config = dict(
    num_attention_heads=10,
    num_key_value_heads=10,
    vocab_size=16384,
    qk_norm=True,
    bias='all',
    tie_word_embeddings=False,
    parallel_block=True,
    init_std_qkv=0.0186,
    beta1=0.9,
)
Each number is 128 + 24 x the weight over its row's rms, rounded and kept within 0 to 255. Layers, rows and columns count from 0. Numbers have three digits each. The size before them is the row's rms in percent of the matrix's.

# layer 4 MLP up, 2560x640, rms 0.0289, rows 2376-2462, columns 160-239
096:183137100126125112160102149159135116129071123122136132152126135096103136151147141140095117146152162100138108147151155159092131096115071114111146148116118114126131119132140140160173153128139169136147099116153141113167173151149127084141162140
099:110110135149182133114125132131166129125117131094122137134116127133154132163101187121103156146138141113110106124127179120083132097127138137158164125117143131108143144137116122124150121088123106150098150107133112144090125111116128121134160093
098:118113114114138118117114137150105127131134146138129143124117112154150135120129110106144144129117143168086135115129132119111165147132181148143135152168092204093142124174079088096117121149112115136135124124121135105122115105125100152083123141
106:114165128131143155166112129112131091135095149124151148189098105102116131118056133117122145196119121132108083131148159145088178136130141149111142097119090125156081135134155132107127149111162149112122143106155125152110138131093106124123139108
104:116133137119098147119141133110159125120133141078123129154112104129161178162050125127096127178131164131133097112149121114139151106162108156141158076098124131115159119089126124130171100101066121150138121137150122134139132115079098146143134101
098:147098125187137121138087112108149143133123142081133184130100137127129104140100143101180086133119117178158135170179155140120102158144149137130151135123139117115111142123168131136144139100122127163092111089101101114087171127131153094112116127
102:116104103155102122111139136115182134188139133127151106124131112161157108120120127158141131090096155169122103131129136142126157129126112156151108095136121118136186134152120153148105150125130167162131096147128174114120152122141134117126120131
103:108127087148099141141135139079158092111115174069145142134114114113113113160130144151134131129121163120095096152123163128097145104130128126120160095110120136122116092092127132113096121162107114180147165087112111138121154156148136090166123090
095:156148084149185094120126123127142111153122168153120159137120066123138162167126144120123134127126150115112113143140180157090154149147138132140164054106118113137145130137121131150156144111137143156125161149119114181121145126145141109138132115
113:155155059133124112098107113143104097164126109114136127157128141126120152138108142124126145115102135103118102141127124147143147150095115153121109149090091169120164103144120082107157061149124157171081100113172132134156129093150125109112141135
097:108114126118116119157096117138143120135138146133118132145095122120112098130117145164149138140125140138149116149132116139144180172114113171119137074199101126128145129105072105122142169103131167140133105125096116148109083112121124149122129140
109:120124103152099144098083129066111135095097134139115152129107090126141196171135131107117167150109141123131114140127140086133109132161152113163117125098158100148159142106113131093159160111132113164147183152124076130112124096135102124130121108
100:113133154156133130152139102098146124151101146121120162100144156178151101157134151092140119135125087154145120148172108115126121136110108149161129123102121116106126123139125133112124161132107182131072111095114131141139146144130124121104132099
102:123145094157144134138103108096137172182119109118137116174111144115160149115123119156136127136143104128141123161171150125099126144137124118155149134123118140135151110133168136138107082129115111157113058142147134110113122142086159155136137141
104:128156150110084148153152143144128132105090154146113105094123171117154135122074166095076147117132163138132124148147136123139163176122085151122122112100157108118129137109150156153146128127099151153135148099169152148136194120149137161149150118
094:058130102154144155143135118130116128126135168129124155102135127153140159157100176158124160163100115166101121132117175109123186144082093195113114114145061128153134072122105100107129095142132154122126139104122142131075135118121085118125129114
095:119082125136122155144169126128125088137087113108091112104177115095105127158132157106149132135091117099080113147129150147142100124102081137168106141128092117103108146107099104086121109164117178136123135164149142128168125144132140084121098144
097:117109121143150129108119128162146160145133174138092103108120138111103122144099164101076169147143185146120138152110123146095165122108123153106069114125116148125155124137125118090131122084130136128154112129120149153127164127113113149151115138
106:109123087160144115153121110134145100160123139081153120136164177130148132136057148173090116149116161133146098154124129138117145105124126145137125144130122149079109147122152153140155120106141116140073102110122108143098134098145124133140135117
110:142128147143176140150125114154103138118117156126150117130090166099171117107112133146145115095131131132128109143149186148128148173122080124165134078093096128112125094161171161123115123114112127127155138100072156125118140129117109098108124126
102:141114139127113126103119085129073135121145178164139143106122112086168157126092157155109161142085158169108106104134130152141125139092131141122149092126137104117156113130116089142130100133114182153143118156167184148119123065116147087119123187
100:087102113111151135149130111124156151129132135122148120114090077122112156128081137107162141128143132106143130198156141130112167103128110131074153154126110146112134082132140086150131094125095112123135078122091136105125144109075145143121121151
097:164115115141119168148106137109103164168150187111143128091139120109128116133116148125149158101106141097118124138127151148122125140125138121189149110135112108163108088162131123107107140131136187103154138109127116152138135118139125108141156133
106:096129124125097106100139105095134188137134118101178120141128129114107159129126092139128133131150166122154083133136167132118135154124107178134106101117114149153115094145096126138112110087106128137119159148161121114115142122142134083107147103
102:124125109165097150102141145130093164172139142122153133126132097133134143132103108167076152115158114101107112126123179146123169163117112145129141131118129156114144096124146110129153097179165176091147109113142108107109126071130063132150158160
103:144111109134105118100122136139132146140143106113128120082104188126130115150156131143078154133116115156152170154133142136119163111127104138134100146134116152134106116159171139127143131100087107126121106101129120145065127097107134143100096122
093:126135123140139147128106122107170127136139140137123117133118129109118103138156133163133138127143152121124106154084126141089121122140152154119121110121159102094146106137173124109129143114109181148131113131088106122136129084148138112120135133
097:120078123154123113081120126160130148122144144122143092130099106128172133139093123153121177142090133107151097152130127121139164152082136121103105132103067147144129130110125091107145093111135109172154134130114148175113101114134125140126162109
100:104089112155139136160116103125187163142106144105187168095120162172103138105139139131161119101141115101110131109123176126115131125136098168099138134146079130156107104142135138145119151131136103143088081134101106114165160136127117139118170129
102:116148124114130103182150119135138165161096133119117137133132124092165133130145169120116123121116121127125161154132138110145139122082123129128116136158106117113113096139202154101103148136160155106089121135101106129089164134146159146126132114
098:078083107186137136104108105090113116118147097097179097118159130091154137113101153177118099135095093082137110142122168087132134127164115151137146142168133167136072074113189181110098132087120106124090120124103147100163135162152132132124154134
101:080130069128109123123171081122060148128149125113137133157110115145148143123120171161130111196127156135136117159149122107112177109146113172141155141125106141139124133152106132125088092139088132124103122131152099139146132129132110134099128133
109:130124115157138125104111080144127167156169129151168152095122158132113161120116126142106133129120089149123138137154145175141168148105087139160089168102141143134113109092148127125138102094109135137141089102132115130120159097147126130116136155
103:171118110166105165100112145075129128088103136143160121110076121180133174118106150154143125166132152166133124133117124114163161114111138136125110072122133137119190111140112129117162124081117107161151181125137105176120143076114078135144137100
096:125106111129122110117109106122142172151141124124135156133143181133163151122098094108132129113125128131129133102163188157129135152110135164113140134134104133123130090111123116131143164132097137123086077109135158133140120124160147155146130086
097:173100144132130107152145110100129179096124157132130158106123100145152124134145164111166173122108109133156144122112159157119154140125081141126150164113099134111121118108133135122106094121147112082170066124095124114148149108092152139138111117
091:076159124121162145140128126120154074123123107105151123090083162129156132139102145120121104166138136138150089134137145157065145137145167150129162123142131120091111119129129136134113138107105155166117133164149114153133113124128120108174135098
102:087114129161140121130129142123101085142073148104141147109108139162146094165127123084142135124102080091127100132128136103171138132105130153134156134161131135094158132161147135132138140110119120135142131082122149093152130116084132123191081138
098:146058130147116118153153085173119123138118097114130118097117108174085154148126173123076105101108125129115140143123118166129144085129129129089125083138096115174152139160156112122124099115096120111140080146102126095116148142097139145137119134
098:091116079138143138150106129103130145165147137153119132180141096108141149140125125094151120095169125131145128117175149113112137140101143114100161086184123150143118143155153098131140130146138137145121055140119140139103105079154109196123123109
099:094137124162173137128180109086114102140163132126130094141103092077093138138069122125105134138105171142139064120113103168109100125156157096122123181135126130124131129093107110106118140111102134137100107134121129140124116152136129092121162096
101:138126111129134148170133116157127140132123158151131124117081098160104126122132144162136126104149157150128116167140126151107149112117096142123125102129104107131146138126153100144166119112144131120122110132162160158127143123125120105183140109
098:097130104108170154110124043130141141059145151138139191108116128080132163126091105185142107168141144132124152123140082144096136103136118123127161144064132146169112086101114108117125110102125102149090135086114142112148137122144131153140122120
096:147129118129118115112105132126142149116150145158109136143075109154152094172161102103154140126126085149110164145136119148163140150103172087124112075105132147135122148105163157135130115098106165119112132134109146105120114105112133115100150126
109:151084089142144153158116155103100120125129137108165147133096145121123133083079137108144116088097134163124129152107096109153165132134120120185175132128168176196152143115115115105122138135124133101115101135125141101157134117159096148144157115
105:085095105217119135150156144093117121139140142117103142168154132116152132165129140121126148178092150128147117109104139098166109104127125130129167125102113149098099136151104102144151124137148098128149170146113126128101135111102137089151120072
106:079103147104121151125151117139168133110136140136150135161093099113121138150133145138098087165139116111111129140160129101123119107132162133138135155169102150072159133108130098119116138126051189120132109142135112088109139142146110133148103129
099:121088145187112169111171139137115104133129150163116193122133144166143113120140082135112126160178117139085122123113149150125133151133124130123185128112109151085154102158097168108126156156128151117145147165138120137134150112124126118127090103
092:121119117146150102112106148125119164125096156154112138111142141076114118181137149144149161153137133166117107170077162129098123135115162109129135113148157132137090115135127122104131104126096133128105145153155153123117106123106125117104082155
100:148112095115148185207142092137131133125076123097130147107126116117162133122115128135122130119132128117133188149121150118106141116153141116149118143172129142104112123167194146108071123150114140108114161106148141155155137121130052102108126102
095:116105160136138122125136152119104128161121156101154113129075117168111143111098158110128151115113087106150100134128118108129156156095170107148130139125099142113156119114098089118117132127111095145168129122102063115144129048108146149161108129
098:131117131133106095168168127131110122127129147118132117115131145136124123123113132167117111139128118109102129124115142148149138111098171146137099117155111174129129142129141140101115121167110164102084120135131129162177145153110075161116137157
100:113113146157121130091143145099120096156122160132119098122149126143115124123115156193113148096114100131120070148132141133135119127142139129132172080121083100111123116129121131155117128101084086167181130106151119144116135096105140108104116140
101:142128103115159119146106156121160130130134101103131136103106157150143096153091130133170134117157161135125138080117109154139162175088115152179120115144116141066120142096101133105164093138099116151143139111136115164176135106144112181101083123
096:061104154133087128144138111111062143184104140122117116178129101144189144112123132144117134136116120117131133147131145139133128150111157163100103125122113121125161134108107095109173127151108118132111107111145078178129136108136107139145123125
103:132151113171158144155092167078092118152130124132121090126163146130119119099120151107074136111097146158140135133138150164155170149091148106170098109123132116086096147171156140129141111126106161114092128129121146136118137142137091137128134110
103:156121079143101124108142180133192136119098139144126135182116166077163128168121131140126105148132159105115123157156154125124136104114107093092130120109097119109122140149123122148195145118117150155109134123119129101138126125128148106123136098
091:135115138125111165089144131109140143155083120182140122152082082091114133137123105114094098135130133079097061164147131175131126140085108140094110128131168121130127135136110085091087126147099157178179140146118128144124137144130129125135125123
106:115129120188170150128149143077126116145088113142129143107131132135125120134139167114129118130096096088126084126114139143135103130140108117150100119136144102120145126123130134125098121130123170144151158119106076118114166106104143125112129115
101:112098120129188144135156125099132099131123105085130155107135147099104142128153115104109137141127115112164150113119145113087124145138126116157074165118117161086110156125170102092118141096098104151125112145117105099112131143149129128131164129
101:100103099148144141141127109142095158104167168157160165099103099107113126123143098130151101123162113128119152113093147121150169146098163128138122136123145168105157111135110139119094138103128150092125134123123161156141116124097068153140093136
100:094123114135118126135106116136132122147137168165137154113120100102166131132099130169120111126107181129152096122155144163105150193055158141167101098104123096117123126142151115121161099065079132165078137092125140132064146140142128135121135122
096:113131142123099125115139147133148128116134114135129154159114130130150150140101136163108126112182136114149061158152170113091125113112126128131114082093143134121124141110113124128120094093093113165141149137102110166144184116137084120133172083
100:079145152163143136155101121099115134138101149130125149126089129113148128142136165134100151110134136140102084169155170146118133151117140109159124118116143147093139114129170147119098162125139132141150157123102154131109140134076102136151127135
095:137098169143127096121106141095100147155160182097137123110095145137126119149117119124173142144132125115144141114126173090183158139145093141140147124103124123126128122131106161130082176139118128137171106124100153111060142131118097155138100141
097:105151111138171138125134114143110145116192150117182119143084102142135161123106091129109148181142127136137155155110113175098128102127109134138104126098157123102103135079122146111117108126136127158136151165132132168130132121096129114160115089
101:158151116184160123089165136145097129144152126157123130125142144104151144120144133183107146095111184142130133110112119178088164138117091119134135167068132160166144100115134128158100101130124127157154133119107144153123141159142113134141121120
098:135116123172128138146109147135119136154175160148133118120075095130114137119149116144146164128094124108117120111171119154114129129157074136154114113126145118102150139143182119119119129101111117147173151133135099153124116099135104128134132101
093:134116109159158146130123129119136107182124134180100129121098141092118133114146135140141137109129153127127103130111128144129151131146110113171143083170110141124131132142161098104132155118110116128130135115128070144096133121143092154102108120
087:117177125156163191123137146119119180102111144107135151112100123120168151139078174130120148118125100114135113161101161124144174107102143131142106115136121125119138102168100129145123124117082153137115084086137161157117144097121126148121146141
095:221141143153157153170099165108148173120120123137138112130136140142132140147118137102140097103109161122115131109093087147180091115097143135131155114069125155110105150112141157151141117173103129087152151094126096122127143122149124185133125161
103:163140159115152147075117124111169135112132157138113161120100165103128114120092146170154111132156141170134101179123177148136163122135138118108116128158070114080151120142133117138125109135121112125112112074092147119112140135149119126091108166
104:116103118117125187098145137135110112155112125148114093117077102111130147141084124150119118119128134126142091097112102141142148089129123178134141082135169149115178112112128104087137109154099145150131148091121108157122141111119086134144130149
097:104145145075098129152116119130156142140069132091128168092092216152079176137139102122094126155142110151098176110136101127116137114111142162150097167153170142108131152126149123097129103203105097140121099082145093186149136105133111140169068103
107:171125095083140167139137111126038101165135153140120158153093118115125110113103182123141114142140143112129113157150112123122180135094146124100151107105084129128158124153149149134112117116170160101129100121147127103101130103103138097110117146
098:083165145126126155168116121110150195127124126108160142150143179124096142123119083148136127123152116110121121119117183132125124121105089123151102179112116129110125102153134112145104111131148101100110112161113134100111116141139137100141105156
100:097120124102116108095141150116114127122144155114146164130121158158106113142127143146121118151132102145143142146094130115119154118129109146138131111127069147070125084113094106101134127102114125113090115096125172123156139130134090152159158094
095:096130120149106136132126104128152103135139138121125167131137106125135117129128084121091124165196114071134134117107147156152135064139132147141114148175135140128107080105119090109157134154074137115096133129164107128164137105094126073179137076
099:128131139126127162137106120125137175103161159092126160086096121120118142104132145176121124136149091122103127131125120147142157121110102149114138113155102156107131123145095134121138112136129121140122100090144132156112128121084104117140116132
100:106087119140141164123100097100106125130148156122140156133091130148141119158131094099132124167113094130114106128109142131116170145166131103124160132149182168107154125097137114110112124137085117104107121155122114094148093111124112134096118137
111:114136138127121119096113179106158140146122136150158137132116176115106129119146126128141145156136151102114130116135170154147145097125119115114164122127103184145119089167130117136108121109119135138143142094114102133107154140084109122153099123
096:128128131141152132146137136114118175141130131137154131138089150151153106137184141088164117120130119157156125117129106182147124146161177135130140089125116155116111120141161156109127132104095130100112146134128144129081108122097113207105182140
101:117114145085108110117154149148109132134117169113144161107093143151113149098106112137123118121143156144141117145138127141123173124135106140096137143186110153155156120132104099080117093175142143172124137119120148146114153082139163131133109131
096:120105125150166099094084068100121112157180172182119147109110119147095109131141147137153127127133154118098087129160127121140121101136163114165183122135123116108178143100128101129117091105080122132111104125111177164106113107116111091128120109
097:067106098149088101096129114115128129153113155131149159079103095097131114120153113159120156131168169127101098139106137145111159163087115150115107159126145147090124114124120153100110135120132145121144170103149113110113132115128153107141120152
100:120136136147126109134120142098096129108094125116133158159131133135107138149173135146086158174172124119144093162131156095125142155147105131123123126118119154170138127126149132100135133108110089168161104135090130152135156154110104128118119085
101:158162132124118121084136110137128169158164116110130146128128193073109138132155111139111127096096152181119124093133098141140118106134137135153138155120131127136131104075159124142130130137098139142095114116139128175141157113130139118138099084
# layer 4 MLP down (transposed), 2560x640, rms 0.0265, rows 2376-2461, columns 160-239
092:119110164142141125125167129127096129136183166105163153120115102137127132138136114123127152119084137152147129107104128119196184164126161127164152095154145163116116143085117111185130106132122145127131164118119140152150111119098138173125130120
094:172121120097101162153111145137108137158104155136120133080134126152142090107126133154178112115122149184155145177107085092137128132127143109119106093139135144153119115135161125112084090120114089118131076113085124130159176127139111130106152132
097:139139123127143135125109076128109169090128123144160102161142125154106150156148127119138128092131144132130157122131142138134137133140139101116111069101086077117124101149074192133120118134108099158135124122099120133133178155120146109178132162
114:150103122114157122133120095108130150137161118120133102079135165159165111141163124131134117059149166134116160140152116093175101159135115121131097126100164121106173102144139143135135088158103129154145153128082126104141097104148167143135115163
103:113129155099157141082087120146101126131136142138133146146124169131118113136160150141135133130137132201147126103123142117140130123119127104127093122127111146147077164146143120170108084137152140157111133116072144128119119107108129093105134112
095:163173132086120113117141152151125171129117087172119093164149084126132143114161124147058144126142142089116134087114121161142156130110185143132143104114165160134165152135099152115152089126129140087143147121123150154130098178116114149152181125
097:137170124123114108165122131095159159108127137146107139074120169097097086110096079130110108169125097090114169124128123114144115106121154099126148127163150123141145171117115114129096106142133138133128149120145098110150101106095140143124124127
112:128148111164140111120123160097157063089134154134134122110132125128140148150107154103138136162116087181117096131149160164170126131186103112126197137115140137104140103123144116114160129139147150138156118162073196129128168147088108106143131125
095:103146133103119179146107134114102165092124115150120116139147179155131128107137124123130110091081097121156143111076139131166141094131123123109116169143107129068125147145141135134121116155126109124153115131122119130125109166091122121118142099
133:090072132127168108126109106113072105128146162144151174076146101128134131166116127112173141149141134098099102144139123172091127128139133138139149146161147125127150158156111121141121092119127140170083071154171099135131143080146149101120100110
096:103132143153133118117140092152147166132118124165117120145151139142136174150139162104131088078120148155114113143137140123133112129139113132144098146134135098114127158114173110123133132141116104146150137134165137123150171123142170125089148086
108:165140148141124130127154154166157141148127110137144088156172168098141116091129121147141103097122107096140160178124100153115162135083148185119140130171146158081095107131144114171130096115113136063142096110158156117138129132119169141100135152
102:126116105119122132125121167137178112112109120145108120164120133053138124143127134114140141120156140121115116151110110147123146150113130108125175121135132131144119129130144145166168119134101103075150129148123140108123134136158149158152124131
105:126106150154126128125146163141167194092142118168117143121112125135098088110091114100088148142126142153189136146121097143193136122105112122104129099116122144109111121085117142122111108141145134112114159108121086148150147105159115131086135154
107:139123096164104138134139115118128180133117101118107142166114119147146109183149131150145134113106148115113175132084088093145086107111179142064095124140135140126139111148101108143145129138115139112116120093141151115101111131104134161112143107
088:154143143132066113119089169107104128098123130103147178116103152135130155173155141132109165137151135145126117121134142153099100156122133132111119124141110200180149105096143167132132116170095145177127165143100141189145113147155126139175142140
098:114116120159116099127089135151132132118138174135173134124102134147137127150136123120116153167157116157140121116100148104112109134133149135128135113127137132152142138131089166158085119112166076117130136126145137131102101138115141126120185083
096:130113111134169136093104147119154095156141124131116136178109110121153126134181126139181130078118128135150143128149074123125137108106142092100155156119116105090142127159129127147139084143090134114105140094098092165155083116140142114155132093
105:142113139098118134108144136151104140118128142144133119128132074134130139128177125082128162109113118145146159089150118142133128121129147114121161113128119132153118171154121110169106086147103153131175161132125154102169129122135119131129143132
113:103162109106111085141158143107126127150126152141149150131149112142108139134130109137136117111139136121113084161130115126168141113133082156142097101121127138138132127129144158163143140127127122153092121169125135133111151125099158102124092178
102:139127125128118074101117167142133095147148190149121113163116144176106136133174123122146175080127141108090109125127163185159136138100142124145098158128098118101123129144120120162168181125127093127134151084149100131135118123123139157109087104
099:146128116151123132113154128119124112158103140090105154128143172114144124139169161120096141124114105158084105052116130111132093137105162135158065130103139131138093129136140164112134159092146150127127140139176121114104097176156111107115116105
097:091138158147108081126111138125130141109119131114165147157114113148158158130146144139130116116142117134165152147113145123168128099126142133152142142111145144155150146120127174127126147151146105135125133147146135159125104144082092120119099077
108:169151172131145132120103112083084125127136144132114131095138161130125090107118101127165134127106124128078135137128120152163116116118128140156175093109121113089075138118166136151121099111146144131121111119096138157102135085087160157135088150
103:161100123116142122138108113150139112087143141143104094108127145128146123130119121138123136102150176154105133139139099117134136149111133125106153120149159100105129160152132148123129135106137093188133144152084110102150139117106142149097091128
105:170124151108139149136151139177128116101126161154134173150127104159102156122117148133123093124147117164082128117168128114091119130136119123145149141144095147149120131119092126152116123143136127120099163130176150153191128121189084089153114138
090:144126159119114096173183105138111147130147119116157151152137168195097109137146128122118086120134137152099164098146098163131147129108122110163136115095095139124116163144084129146122116137123133115105127134124102130155135143108111129097151136
096:158126148120135121182140169134120117144119149156116165149159181130106141126148169138124138162159131134099125133098127142074157124129139120148152114161163152137138135139108140169084141155118119118068115109132183129126132145147118132145145126
100:140151071129118143162133136118114159112119100127078127154155123088179150146104168109136110177111118107129134142134106128129147157052154138126124091085138113110119143140127127132123075130109119140134142164160115117133127145108093151131097111
109:138133177138122139136132135138159120142171072099129132113116162205130125130161124153064141155062123183115096118160117181161116142108143115138122193113106179116120123108134114126106114139115110143112136129180142111156113107120139102143122129
102:175152173073150138136132156158126096118110190143138120136157088154126127140133118129134184148125146145112152176151122135130161125119121150166159122091138106148133124129109127172138131184135147093113110128161137154113144123097107138147154110
106:145136161107129129130101142130132138113140117137108151135141142131129120110125134139137148099176115139083142118104157126131104142156136102127145125119119086132169141126133133154124172094119132122173101154130129197126163134141104139140150092
108:102105156116148163141148129146079141138116184134132141117107104071135184133111100124164107119102097094126125090084161100112111128137173118149162096131103122127085116152136108138124153159106149132167166128126128146144123114126123122119095169
105:109137109122164136150170144182134137151152104116114118101134120104147065121115100162102161139104154097106137121151137125131106147140108118105129128177131132128096148113112121173072079144135137090132104127111126116096139135128177130143136151
097:081135129113151164122144143112114127087127147125102109088145108106100131143156110134135141114136121123121084110067069149103107092129143125173081091103137098164104156147110145152128138159110166128166150156142100142172160119150109120102120117
096:091125123141082110129131134141119080160131058103121121133130123086127138094090125155088082112130145093089074142132109117093086111129140145112143144163101106159133117137133086127167153103100160150125148096133117126103137144131155106138133121
090:132112098153115132096136113133126174167158130112118139200120109069117108138095116126156122094140174152107113147101134114146158092103103087136209123102112064146179161172127128154142124113140104142148132115128165143109113135122144153091115123
100:161117135169111126110113102121152154140133131127155163111080120126119159102128137140087134175132158129153099132112156130098088140185124103142089097127107143171098128107126137098136135128148136123084108162128117140128117143139135121067153100
096:141150118121143117120133125125135162124152173135137155140120146107174088114130124122170163158174136152146174149105116086119107135119128129169146170148150128094140120080144140095101163145127124142116144118149151154165136096114128158110111122
096:134148162150093144102145123117090115099119137144127108140086155075159128133131123123160148138130112119090115124141088128124098139135158099136131122091131126116114140134158145104100164105107160086162136107102151130140122122141122103126110155
102:139086169112107115115100137197141174130094115132135152093162147162130145138161145128163121117151102120096178136151147115129139159097094168109141093109122143117118122147147145148107124170145148076144121137152148101149138105118151149134116129
095:132134144151149113111109103122109120144166158102108128143130143115128124094109127100097136158090154160158100106107139094173132163097145132102118118146120128121117126118123083129151136093109111112129149147101113109150112122085142114106133114
099:119140169144106108109075188120098121162078112151127050144155159166110136131118171119066123142131128157113064145145164130145166119120106119153149116142106106111123107111158123138152122204115174096139112133178143081144140091111092136105160161
094:143134106152144125156140118159130147153128124139166115109154159107130142129105105122130099123141145100157114097130133127115148112134082148110169106106130095118096112088115113128158117176112120129131105118120124171129138093150103152174060141
115:133160158109121107102110150178130111120101126134132170142157070137085131155164138184148097125169171125091127143098113121134114125136117100142125148135142102137123155131096147150129098089107145173135119106125164109132122092109141103139141135
105:069166125048117101156154111113116134127147115141146133121137172118127144148094192123137125132123109171114156143145149146149132092127135138161117131139109130138121116133106149088080113124039136118102080113109171141116151115146113097127091079
112:123103104124117138072146111117154103085151139132128169099142134157150126152179164112136118091141147118125136154141107128234126100115129111084159102090138123149109088152146167160117090084138151118131155132122142113103114105074114150162171159
096:132143127100145091139097078114129169131124099154174089129086098133138113155100156144151144120101141108150130121118134145154097120113115128138112116143135112143104087124151146146156107107138131140115140091112126131141141133121133147146136148
087:151107149122131153162137148086106134116154115076134114134140139211141121116113125106084068101112119108141148084161123142123140132140131161127106151099099128165147125141121145154097122124145129140132114137106082122159141137134129157146130150
095:114112152113115087095085142090139140143145096144116165131129120135092138118139126112117126124135117151142117150133114134143125161088081114073122140101127133109131144117148134142136125106133129097137085151129087114121144100131182136121130115
094:144127110153131121138130146154141171064143111156100170127141129092134122127141087151093107131115139142091136134137141155121118130139077145089151117142146123126109122141172136130119108143137121105062154129117178107134149186106113125124146131
088:120113112121151160076098124104155122116122105148149147132115117101139131116129107132123113100111148143150149126144123104116126131171089108118148137103120062111125104128121108192146140073134111159155148097102141102098124123146169122113119110
102:136147099127118154147124146141153181093134064128120113123115150145137137100141101099132127129106161125119209109117126140160142099105112144104113167119203188144095141156098131138129114144103154120101101139105131137152131116103117139152117122
102:122108107120125138133131125148092091144129147141133129161116076108164176130161124139126127106087145114189157116117155113110152137112142116115171156076125126137166137102086142150104158103140151147099164168128120082085117118111172104126131111
099:132150085109186136138122119159191097096115128108124139084103138118124124119128107106148134128177125165105135154125089093120171128122112132155189084106109144139164156181142167140080133110130138104121145174098172126128126105113136149123151126
103:134117120134108116102124138149157102152152108106146144142143160123149092159121082144112147145091153122102148095139107150146125100128108108145119142124091121141144134092143117120137130091109134157102112125150202130128107186127161100089161116
100:112144134087121139160123117130076149155190077101166116085109061148132142087135131116104144145084126142136137113097131145139166147158156152171140137156177134150125105100125149119097102145127097111181143135142125159122123124131117149138125130
090:137139114147155092110123147130060107126156122124128136135142133145125119159148155104175165112146109157161185137077140081108110140160126124135163133112173136139119165120136127119163119134146122079092138132133129106144091131112114104149119142
105:137157140125104101118127099119145125085153172151108124117127129129142100072125129110127129165118101109122133139107101151126143133103143122189149147148151126148140096130139131155155124131110144078129135125190138155125164140115105180124132113
104:131148152103099100116125111162140106171136126158135140113165117106142113146112147151138104109137167146096127148181134169127121094122118116106140117156096103166160109143129125139124132136139144152150138083151131160149133112127139118120103096
099:148138165121130124102105180113121098095131126118070118183122126119147153129125163088128106123147131121136126136109122124096114161149116153152121114142110095163121114131109090127169094131148140106152121122113124123154158153136145115135155116
105:176127131152148115118164100157140130133077125106128100109137156176090121114136115104136156111124118108075148156096105102117111094132110105134157161166127137128126130126117112140128167160166119133153123116119105169149120144111110097142111153
095:158117092193162155102117143158047111120110085134135125100116159173135134125149111097109153117066141149107182090120104165168128136106112112118171135124112146142132134129126135140106190114120126110105157124137151133143118134098158128101116143
100:148141103062155122139084150128125090113098108158129144108148140151136145091145123149160083150121129146144128131138100146115162119161127095149165142091139124174108149151076130137154101095110127155083107153119128113125098114146148066123105100
098:140121072105124141127144157147190089136103126157110157163128087125122127098150154146061138152144112183117110166162076165141138091120141148111122136142122125126143127127147108139183096098102139159097115082176136179133130156103142101115126085
096:143111088141079134183149118109157160119078115108092160138160136081132135091138187141157093054098151157141103125108117122155115112121151124112158151160084092186136107153104158137108127133121145091124109069126110157115142088121109158115149167
101:100146146116116115149089123107169120093122140107134149092124119138097120151116129117160092135137099095095116132160152110155138128125176145178146072150061100096113112121122111132163130140104144112110115138129127103146119121089130110148157122
101:106102128106087115110107081127125093087066124099139178096136151124156102138119136097120097151151138135109145142089148092095137108092204131112110138111118141122153154126114112090137126134121163111077057130112141109135133133146147096121127146
093:133136140114128110089143134170081166110139129126138114119117117121116126127114117157121155183111102139139136112130170137134120163106128148127114178133081126113136142092086100164123105149159177142142121147128166120153135129143151111143108127
089:158099159123123148111072097149081157144086131129121126145107090140113147144116175146175105119096111180088140178101127143141114117126143144089118119131062125112114097121089117147180106085117121157117061147112148161165161109126130164112160105
097:086100091138143109099128115139159130186142143095133095153143109128176136105146108140113158139137111132119113176176153139080146122133098125092115160128146140158161073145114128140131124131134127173128104136129137160079150152118126123103113104
105:079115127146107120134155134117130150112110134100153100157137079127116155128131103073149125132063116127119132064122119104129104138092123117148104088122146139150097136164119133109126150118154135137131101131164137118124116119096115107150114094
106:144124161149176111133128153133105098113138163127103165102141129144097135124110123085124156155084065136111105107056142127144142134176133168112109194122112148097120129103154140074124137107124086113160100188106117126118125134165106125156125152
094:130133139166159116128186122133100137097186152163145122154125085086184109099109163110174141093104122104127099135124131122167102127125109115103152108101113131174123117136123125149102165062133168102161188179128183098107139142104116137106122179
107:115163128159142126104122134135201144112123128128115083129173135148167126124114097121117083151119118120130129129158118135091132106154142140149115097113141137121130114082114104117167118113115124144090134117125108097163130162144130159135139066
100:177099114142146116128137091136140075111091179138118119135145111114100118145101148097161157104139151153091114152117137132136167138138154111119137115111128080143150150111131127121148071120133174133145119104127125153126158134156124169153112093
098:109163103128098133095125130119124095093129141170130136145156134183164107149127153148162123088129148114092170155145126095145108103160159109138140110126113130108136124122125113171118138086116142134125123102134160126124147122140103108148121102
094:143109144135138125160112108153081134123081180122098112119133126158120159131101148141166106086078100160107127122102170094104140127115135143137142117112120113121150156119143159129106157123168135155175086089096106154108145128139121174163105156
098:168125103159135095109109154111163083140128066133099119147128129127116079115147122124108164121117168127156173132110141176113115160155150116160125150143149120128112134120149147104141122123105150134134121170116120115145131116137134150089129114
097:148082138137126116129142105189150123145101115093124150122127123113118123129102172160102125089128133146148153115087128133133115093128117172098133135133118110151130126084133148115135141137180189120114157093143132148120105109152094136183124130
118:117102129132107114113114120132106156114121146109126161119109124118102144138091129127134131115119127132095156144140155137073114106100100128162135157134166120112129122107149146131159098129154141112124137122151127098097145114121110129153177127
092:137106165144154148127170112156134152085147157115137123068136152103110143078088134176109155121123119120153130112110136117115147109137102147149090128107150121138099130123118116142143128160149145152119133141112088127143146130166130065102094123
102:172141143123191139146144100155100137115134124101142163134156122120148114138106124130129117156078112095120087104076105155126097115117136122178120097148112140117114105123150096146119167094106124103151113128137160158159133143163131121158139119
091:150139125139128115128142153119150128097095102073149093107116149133143102117093091151089096094120102141156163085103164093122148130122134146142080145142141159157090111127146138102163174153118148128122125115154090108145129159123155163129119185
094:160084147113176133158141138146128137121137129092107124170148112191117136153104138123121117121080129159127158121143157100155125100158132114105127125152061081153116148121120094148142119107114114160099150114113134135160156099127090108100140117
100:155124144125134173105157093139145132163165143115115094104115151109154087123138104122122126084113153134103132085133110173139116098121151154143128173137135113083132131101106170120113123146161111099088177115122121124143144087160122124093149166